Weights of a small transformer language model.
Size: 10 layers, 3 heads of 64 (1 for keys and values), MLP 768 SwiGLU, vocabulary 4096.
Architecture: RMSNorm before each block, rotary positions, no biases in attention or MLP, normalized queries and keys.
Training: 401M tokens, 3061 steps.
Each number is 128 + 32 x the weight over its row's rms, rounded and kept within 0 to 255. Layers, rows and columns count from 0. The size above them is the row's rms in percent of the matrix's.

# layer 5 MLP up, 768x192, rms 0.186, rows 542-572, columns 0-31
size [ 93  92  98  99 106 126 100  99 100 109 103  99 100  99 106  95  89  96 100 107  92  93 104 102 103 103  92 109  96 100  97]
[[128 116 146 185 116 114 122 176  95 149 138 146 143  80 133 158 169 138 208 145 105 172 157 111 146 120 142 131 154 144 127 107]
 [106 148 108 143 103 168 112 153 139 110 163 118  61  88  95 123 123 164 135  54 130 165 104  59 122 162 218 113 130 134 138 125]
 [138 189 144 113 133 169 103 148 182  64  77 111 131 111 117 143 142 189 119 108 110 133 124 125  98 135  74  76 142 143  81 102]
 [135  78 115 146 120 144 115 195 134 170 156 108 122 169 104  86 140 162 168 134 191 107 133 107 127 178 156 132 130 127  95 148]
 [159 102 152 114 127 155 161 144 140 142  61  76 152 116 190 117 174 119 184 175 172 128 184 117 122 131 105 153 110 172 109 134]
 [135 141 134 156 203 158 110 119 136  99 134 114 133 122  94 137 121  85 102 149 169 143 174  44 101 183 164 155 151 171 115 116]
 [ 80 116 145 202 183 212 122 123 100 122 128 161  78 137 145  99 157 165 160 120 161 115 153 103  86 166 163  53 138  99 101 165]
 [213 123 116 159 140 137 128  72  95  99 142  87  44 160 121 151  93 106 180  98  91 117 119 128 112 101 150  94  63 143  94 135]
 [138 136  96 132 136 150 147 137  79 128 198  97 112 141 133 120 118 132 128 124 143 110 103 115 106 117 166 107 132 109 119 116]
 [162 193 113 179 118  75  99 126  86 156 123  86  96 145 183 106 117 140 145 177 145 117 157 127 134  73 137 163 121 186 127 116]
 [155 154 148 137 145 165 111 116 115 121 157 136 184 109 144 173 177 165 150 126 136 141 131 168 200 131  88  96  89 135  80 177]
 [ 69 111 106 100  84 153 175 172 127 165 172  99 132 138 157 128 118 123 138 151 121 124  57 188 121 195 131  81  81 104  80  93]
 [161  91 147 123 116 108 109  99 159  80 108 150 127  88 173  84 125 142 175  81  78 194 182 190 144 133  85 135 119 120 148 200]
 [111 124 134 149 153 168  75 145 116  72 151 144  84 122 193 119 131 135 123 101 121 127 133  76 115 170 108  96 173 149 149 137]
 [190 124 111  81 131  67 194 191 160 103 112 117 122  85 127  83 165  77 163 155 171 140 135 146 103  84 155  47 170  86 111 143]
 [121 122 116 126 146 149 159 125 148 128 134 148 114 179 115 128 106 141 117 157 133 114 117 134 124  68 109 102 161  67  70  77]
 [104 115 113  96 146 154  93 148 152 147 147  54  86  95 152 130 148 113 152  96 128 129 103 115 113 157 150 114  76 148  79 126]
 [141 123 121  97 141 133 155 129 119 106 120 111 143 138 135 130 153 103 148  89  36 118  96 122  81 130 111 167 129 106 158  84]
 [139 189 176 115  83 118 181 111 176 164 182  63 129 169  88 111 116  78 103  91 166  53  82  80 151 149 128 120 132 101 153 125]
 [132 155  97 115 178 142 113 105 121 218 144 138  42 162 184  93 103 144  89 184 157 105 121 136  92 129 127 152 151 128 140  99]
 [ 81 102 159 105 191  53 155  67 109 122 125 136 135 154 112 190  93  80  88 146 130 155 165 108 156 154 109  97 107  95 134 101]
 [168 167 125 145 131 138 163 119  76 162 148 143 124 225 110 135 123 119  84 103 133 142 106 142 105 134 156 141 124  52 106 112]
 [126 137 144 105 100 156 136 143 162 120 128 141 112 187 105 162 134 140  96  96 192  86 226 146  91  52 207 153 125 123 110 115]
 [132 123 132 155 146 122 134 140 116  93 127 130 125 123  78 110 190 164 152 196 129 157 107  92 166  80 113  67  87 159 131 157]
 [148 144 106 153 122 124 100 115 105 126 205 153 106 126 118 123 113 142 154 153 140 133 152 113 155 186 106 232 147 175 126 134]
 [140 128 101  57 123  80 149 158  71 108 123 106 112 134 115 110 163 204  98 131 136 159  88 148 155 109 112 192 131 160 156 117]
 [ 84 143 134  52 119 121 110 117 114 101  90 174 154 134 128  98 104  61 113 107 118 149 135  63 103 120 160 128 112 129  68 161]
 [117 153 180 133 130 115 123 136 146 118  85 166 133 194 168 120 133 121 124  70 131 116 115 134 164  92 137 155 183 164 177 136]
 [170 162 122  66 184 163 154 168 140 185 116 126 124  97 120 118 168 213 128 203 106 172 170  78 110 156 119 123 144 173  83  84]
 [131 193 152 144 155 145 150 150 101 102 157 106 152 204 131  99  77  70 117  80  96 125  67  68 135 117 140  89  90 145 139 110]
 [148  57 176  82 185 145 136 134 138 112 132  85 106 178  78 124 177 160 196 126 159 145 157 106 147 107 149  71 135 131 126  84]]
# layer 5 MLP down (transposed), 768x192, rms 0.171, rows 542-572, columns 0-31
size [ 95 101 102 103 105 113 101 103  98 107  99 103  97 101 103 102 103  98  99 105 101  96 105 102  98  99 103 108  91 107  99]
[[142 109  90 194 142 107 127  91 123 137 115 162  83 150 157 117 149 169  54 122 120  92 120 125 120  80 152 186 112 115 135 136]
 [131 200 160 137 124 125 110 113 132 134 154 138 137 127 153 134 116 149 128 127 148 114 145 185 165 162 136 174 145  90 100  81]
 [133  81 150 127  91 103  92 164 131 142 143  87 120 143 152 168  86  78 128  99  84 109 152 147 184 139 145 126 146 161 202 180]
 [138 101 208  72  89 178 185  94  98  72 101 160 147 164 131 185 139 201 140 134 146 143 178 115 122 113  97 124  75  82 126 109]
 [149 117  83 144 117 144 126 105 123  98 164 165 136 145  95 126 107 153 120  79 121 106 122 120 128 139  64 109  54 136 127 142]
 [121  96 153 146 149 112 144 139 152 158 155 116  96 171  97 158 174 152 116 115 164 139 210 147 140 119  98 110 168 122 168 129]
 [ 95  60 165 133 149 162 144  86 132 138  76 153 150  88  87 129 147 164 117 149  92 119 134 130 145 139 127 109 165 136 138  79]
 [129  95 169 173 154 179 175 122 118  98 147  82 116 129 119  86  76 163 132 124 144  72 109 121 141  99 107 123 113 117 150  76]
 [129  95  52 101  72  93 131  83 146 150 151 167 144 163 114 100 121 139  81 149 107 143 125 212 178 178  82 119 143 162  85 127]
 [119 151 125 132 109 142 153  70 118 106 129 116 118 113 133 177 104 148 142 139 154 109  56 152 122 108 147 163 110 107 121  92]
 [138 171 173 182 135  98 137 140 124 141 148  39  58 102 120 120 116 155  97  97 131 105 129 148 145 111  88 123 176  92 122 100]
 [142 178 128 117 112 171  81  68 114 116 164  75 114 106 120 143  99 114 158 148 127 138 148 146 154 142 158 135 143 107  80  84]
 [156 126  72  98 132 163 182  70 150 112 137 110 141 114 131 166  90  92  88  81 148 129 149 140  99  95 145 105 219 148 164 130]
 [106 168 178 153 144 184 120  92 122 162 193 157 143 177  89 152 168 133 147 113 142  89 123 120 166  79  62 193 109 168 140  64]
 [146 101 125 176 155 146 124 122 139  92 152  98 121 118 153 160  93  69 202 160 112 155 105 141 156 103 134  97 123  87  82 173]
 [ 57  74  98 153 138 121 112 110 153 103 166 149 124  93 128 105 205 160  22 131  67 148 131 128 146 133 126 149 200 123  73  90]
 [141 163 121 125 109  84 103 136 107 183 127 134 141 107 100 111 155 125 126 150 120 141 123 150 117 122 140 105 139 144  91 116]
 [ 94 124 133 142 115 112  46 174  83  76 104 176 128 129 162 123  76  85 175  85 124 183 100  96 116 142 102 117 124 151 135  68]
 [191 141  97 120 134 108 184 118 189  78  43 147 140 134 172 139 147 143 138 107 107 125 128 138 139  87 136  87 122 126 158 132]
 [ 65 147 184  97 135 135 134 137  85 132  80 119 168 137 147 131 129 101  44 143 153 136  63 119 121 132 199 139 145 186 112 125]
 [164 138 176  89  90 176 143 133  84 116 152  90  82 105 122  98 101  93 145 127 165  95  49 120 145  73 132  91 152 104 122 130]
 [ 90 146 132 139 163 156 164 168 108  92 161 153 162 110  95 167 101  88  72 210  67 147  79 146 143 171 136 125 128 168 102 175]
 [110 151 138 170 105  87  97 183 108 136 111 140 124 144 116 108  96 150 115 147 184 215 133 202 117 110 116 156 138  94 124 130]
 [117  86 159 111 107 142  96 165 129 126 106 135 141  97 179 150 139  82 147 143 121  62 144 143 139 204 141 135 130  67  99 119]
 [140  89 143 113  73 164  51 162  86 113 131 132 142  81 171 168 156 109 114 127 199 169 156 142  96  83 131 167 122 178 165 127]
 [170 102  70 138 153 168 101 136 152  49 138 122 125 116 104 116 136 138 120 161 120 103 140 155 121  98  89  82 158 127 106 136]
 [135 155 125 218 135 101 110 147 151 135 144  41 159 137 160 127 147 145 152 149  94 108 127 177  92 128  90  82 164 113 147  48]
 [159 125  77  61 176 128 125  73  90 107 100 111 184 157 167 157 186 114 102 141 152  94 105 135 135 103 100 114 155 134 153 151]
 [ 76 101  77 151 157 135 164 158  54 117  97 139 147 170 138 128 141 114 115 177 160 137  93 117 187  90 133 114 152 139 108 130]
 [149  49  72 125  95 127  87  85  72 112 128 125 129 157  96 108  72  75 110 175 165 202  95 123 123 166 116 144 148 161 117  54]
 [141 127 175 135 155 108 123 139 116  94 121 102 185  98 184 182  81 169 135 197 134 107 130 112  88 117 136 103 172 126  81 140]]
# layer 5 MLP gate, 768x192, rms 0.184, rows 543-573, columns 0-31
size [ 91  98  99 101 115  99 102  98 109 105 105 103  99 105  96  95  97 101 101  93  90 103 102  96 105  93  97  92 107  98 100]
[[161 128 149  66 138 136  37 174 144 113 122 174  58 113  95 120 141 107 106 157 115 152  92 155 111 151  85 137 126  97 115 136]
 [ 97 117 112 113 128 157  90 122 134  84  51 143 114 131 120 128 116 146 119 164 113 158 126 100 132 139 135 112  81  84 131 181]
 [131  68 132 117 129 124 165 122 193 181 141 131 112 120 130 116 130 154 136 115 146 136 119 145 110 142 158 164 121 175 147 163]
 [118  93 117 124 136 205 149 150 152 120 128  88 199 109  58 103 185 119 119  97 143 165  99 152 174 177 125 129 120 192 149 142]
 [ 91 118 135 122 146 170 180 187 134 125 109 113  83 196 116 164 121 115 102 125 152 145 112  90  88 128 172 137 137 112 157  97]
 [201 117 106 116  85 173 153 118  94 123 177 133 120 108 151 107 139 106 132 206 179 123 124  93 110 156 159 111 136 167  70  95]
 [156 160 162 156 178  94 146 143 114 186 150 165 148 140 185 159 111 178 135 141 134 141 120 141 105 169 108 149 158 108 117 170]
 [155 165 142 173 147  75 169 111  80 141 108 111 143 148 162  91  96 104  63  81  98 150 147 104 149 147 106 129 124 118 148 195]
 [ 93 100  92 158 122  92 105 170  78 135 109 179 146 154 123 160 132 151  66 133 114 134 132  88  95 122 164 140 112 146 104 128]
 [164 111 119 162 154  93 110  92 123  92 123 177 128 122 148  99 187  83 134 123 157 114 176 115 144  94 151 129 133 108 118 199]
 [ 86  95 115 134 147 159 124 155  55 124 151  85  58 192 119 156 140 143  79 145 159  71 119 117 153 178 120 118 118 105 132 186]
 [114 127  87 112 111 185 228 172 132 114 121 112  58  96  62 193 162 157 117 101 155 116 139 105 172  78 101 143 112 149 146 153]
 [117 138  92 175 125 129 130 185 120  95 107 126 101  80 133 140 143 117  87 135 152 151 101 114  76 149 184 103  68 150 154 162]
 [124 129 153 117  71 111 124 131 146  96 153 130 124  93 103 141 123 109 100 155 160 218 169 118 114 122 138 129 146 116  98  98]
 [123  79 115 172  96 139 140 101 123 142 175 143 105 169 153 148 193 109  93  68 105 189  73 150 129 150 142 161  96 133 132 125]
 [123  96 120  86 108 115 127 164 113 100 129 131  95 148 142 103 107 114 163  74 123 129 167 120  42 133  91 112  94 197  78 132]
 [123 100 158  45 204  93 163 143  31 135  89 125 118 114 160 151 153 132 140 165 138 188 120 104  94 147  74 172  94 134 125  94]
 [ 87 145 117  81 162 135 100 178 156 141 158 132 119 137  93 120 162 130 143 148  82 149 161 182 140 125 149 145 122 100 145  79]
 [ 88 128 164 126 137 143 151  95  97 134 132 126 133 146 104  83 129 121  78 122  89 101 117 157 115 128 165 113 187 196 148  89]
 [ 63 153 156 200 103 122 128 146 138  97 151 115  91 120 110 126 123 121 134  98 127 100 134 132 132 109  83 145 151 119 105 120]
 [154 114  97  42 130 133 122  92 163 154 124  88 133 129 202 103 118 125 163 151 118 142 110 129 139  51 131 146 119 112 138 185]
 [100 151 107 186 105  96 120 130  51 170 171 142 145  70 117 161 128  66 148 163  99  98  91 126  88  94 107 114 125 129 149 156]
 [172  97 108 123  84 199 103 141  94 149 119 161  99  71 169  89 122 106 168 123  86 129  82  79 151  91 120 139 141  89 119 179]
 [179 208  90 124 114 150 156 135 101 143 158 171 142 186 116 141 100 122 158 198 143 156 102 151  86  53 119 163 122 114  90 138]
 [ 71 132 141 208 149 147 139 100 100 121 140 105 141 129 159 146 138 149 180  96 175 117 196 119 102 139  81 151 143  95  97 178]
 [ 70 141 154 107 147  97 167 112 133 174 105  84 195 171  98 136 121 130 137 113  80 171  84 138 162 149 110 113  90 145 141 136]
 [169 173  98 121 149 148  74 163 101  93  52 152 185 145 155 136 116 124 128 150 156 119 141 119 112 143 138 168 134 164  58 128]
 [160  92 106 182 110  95  65 187 134  60 161 167 181 109 139 191  78  83 151 136  72 132 111 154 158  82 155 180 127 140  77 137]
 [156 121 115 153 126 175 125 104 129 101 188  76 115 164  83 104 164  84  99 113  81 136 120  93 109 167 179 152 124 155  94 102]
 [129 112 114 115 179 172  89  86 133 171 126  90 159 136 151 117  95 131 137 130 170 157 158 129 137  93 141 146 103 156 133 113]
 [127 145 164 128 185 114 165  85  79 133 121 157 145 100 173 162 159 106 157 131 129 141 134 151   5  55 135 182 145  99 134 111]]